Weights of a small transformer language model: width 192, vocabulary 4096.
Each number is 500 + 50 x the weight over the matrix's rms, rounded and kept within 0 to 999. Layers, rows and columns count from 0. Numbers have three digits each.

# down: layer 4 MLP down (transposed), 512x192, rms 0.056, rows 48-61, columns 0-63
# gate: layer 4 MLP gate, 512x192, rms 0.0572, rows 49-61, columns 0-63
# up: layer 4 MLP up, 512x192, rms 0.0544, rows 49-61, columns 0-63
down48:581495417607485506496517486468507494449613473488549592449580488440584600490482414506429448507540390471447544565460512527509392440542469510552546473496501347450522607472609502506432518509474474
gate49:562528526439484450505563515563432537558534539513554438538596501434574485503499546472442425439500579494527499512512520546418485489482534586440551504549607500501457500461501543558412491378587514
up49:527484587494450452509544483546478499539448553511526512442504386532542465468510544535505522536417534444523470515507496524529573484514461459506513537510639454593429482423535450539548508629529436
down49:528487540486512466545553461516472415523616466569464565423464500562444443484496532396481408463419499476536409461552479533470469568532524476515481535503530514497472465436496462579476485480594553
gate50:495567468528497500483562474495547418473511424543386560478471465543498417451516520489419484497541417463481618557570448384504502510492555501467544589474501550513439461510603437456503573460527537
up50:482538604543519508534452509521461563501556475603496532570521467497502460455462599481491457503414507406541460500458533497463573492593452418524566441498486412444504476456530457658626464501501526
down50:548443443452488426421555463522496488543513369509536559498489486505616437483482479497452534575489389447529509501527485355462607562552639480422527510455476492535559564481560622486588484526562525
gate51:469476420558588442436470440526500385532497569446620451479490542566554515611502558536523462595506486500502514465481548440475567422534537450588513429554513504466520517495483459528473496608473451
up51:605548559420539528470548531452465432537517486481532493499432478560560498521415397532505544449394518569423539544508490504485552432462459504417518377561540490530557472459511552603485555550564545
down51:464532469511500440402417476522482480463510562529617540473500497484558630561462506514478466571506525523609488518462560464462541458542431510522578536537411504541464542487439545497482562514435451
gate52:468505512443453515546531442519491503579577464515517463497510490477501460457441520449527498497572462493511590473441439517540518554479498448460466390428523508450475500592543535541478490486410473
up52:469546583492436519577495520444437547582497480505509483520512557635545591508450491531465410478412496540487524613449461537483579555522566528387534449469583455531581459585497501516573466482516470
down52:536509548540589431412478452541497518574482467504554481502484469418467449508478554524527505582562559476542531476474480539483510471480455504455490610480475471460462456476519469472503556547501510
gate53:594530613513528508518513560571594570419466506553457502528466501503511474478498540502397448490510558552538599475495674443513486495463606509449465419578553438507490424555528472529529508448495528
up53:501450536361511591497558445440528414498502449419518443604411507518518475512473504502482482483473442384537379520508461502364541522513456477439474488528410488559498524525514644507488496523527500
down53:548526487553545589486532459394445495370470434443469478527401479544523410472481445427494528454506529527493518533468494525554547508463512530550541455520435459583530535468576468510489587421406495
gate54:452575489438432458456432593479413463484440529547486474510505631436445474436529526425428453481560492512477572472535558442504487506433559523462549514577555492501562501419417476535488562469468479
up54:560540517516530453537569486547509630458552437467474405538491453444535446500580497508415548550550495487541531467517470472425525446464514531562526469482437546469482549624418537444485413402510462
down54:499455528527485421492441493458489567481557538467491491486466514527468502554474514440534465528521523565487442522565512548460526472509534410527516537425396559458499560507542589578555521514534551
gate55:495489415436488587477534608425462464475456544520451525542418481509460503515447524452435548579400501497480472429527460485461568382510562473456549465507494609436604559541487432410556446453542451
up55:511565593467468504473525492500404470541422523526474509495512463574546582550515490429520490527440420497527461447527510508464439503516531496507568469441473512511549532506464571574530511443523569
down55:474585496570449611533485398502453484534501507485482469509501507438570536541564487480551461562546462502523497500536630550484492567492464535524539520629536460574510550606530472474452522428493508
gate56:468613591583455577421588579507451473557490562544436414446612452432419576440568575614446392584448441422366580554551461486535515515571534483534557426511516491534521502496531517530547509575571522
up56:488514523520464454437399550530562525469540560466500406510477540586519468484494517559450491517583575486527488540483575470507494549454361502505497534457412425570526448458538474517451426440425498
down56:577414456426468359626564487558478519500461429520568475543522569464430514466530449430517402453474542527567459450440475557565559572531497512554511479503483535479547518435450488437473486496469437
gate57:432491474515461603464441474397497436443474524586541570476577516573512447488484519526500483507531507495473482551524470451458514626469494618493588491472509419401585550559535484408452466468498464
up57:453543559551582475525488451492407486536521432607503514507511577539499443503494484425509495451499381513532522550421425508604505405473504495451545539421557590534515457498506451508531489452484563
down57:504423425522470569448549571511570498402480501410523524436513460453535491358484482557526490458473560482482476485571559473439534517558510443458548472472402433506539586473528536469404490502524431
gate58:442494447486388510576456461494473501403565539538552493493480501549434467584492448463385480503503461508424454506482467511538413418533413531479541392499514542528433504477463496480506593509509520
up58:453549465498449509488540537498577479449500516461513453564600555530530537514522451422536524475472557492462617659555497506496500452546465517563419493500496450563538565495469487523525528575568613
down58:516485501496546539564472422519391432496484593533494476407505464457442497504427512524483495402409497573518461537465514495493584533469605555507463385532463559497529606419536487475479521529463439
gate59:598490483512535541595484436547486497569533530544508469525558507469511506494559466505400421481537470391521491581469563426447544457487531588525565548494570546537514360463579437504530443468502530
up59:488554485577518488511454474476565527490640497432379482451475461484473517502463446480537574595510483502462491495572438476619504505530541468543527484470422505483452581552522536493492602585603466
down59:460405548529455504404405517524543529566471517514525457559519449527552571482553494529536507442516535542441431433532473522455500492505492574539609429518431530534459588496451537544534484500482495
gate60:527505474555442422487432459520506456460555450477466496458513531598492467534441581375434493501523483521446499480626508506434528456465453498504541528472557522545533539594505490524479507491486437
up60:533498498486414479498472568448456450430557508584584515521496516433565414498534463534628509492538539475507530457579516646431440458538436519404539381568468502446461484498533552461419505564484441
down60:523454535471507502503450539534475439545544506539480497461509466503465505381451505471469452507524542487391465430618514497474528576602484582541427464517500483487431431565527564512488543508528569
gate61:518518557540447583465496488491484528565445471553507541547425520440380524544502569473573562535463457496448561510469507426477523486526591515486503489492459502472569416483439591526504459505446572
up61:523449408567537495498489540533557508414532494451416536539500528580532556511446511500581530559468542476469514475455442552458460511514491458532608543497560529470571493513421410479467453523550427
down61:452500560420599492472503486466365481541503553379502497369530458526562461480534522546511552517527459540565505466453454419519572439554541561412482488572507501472579456511544510499509464572512546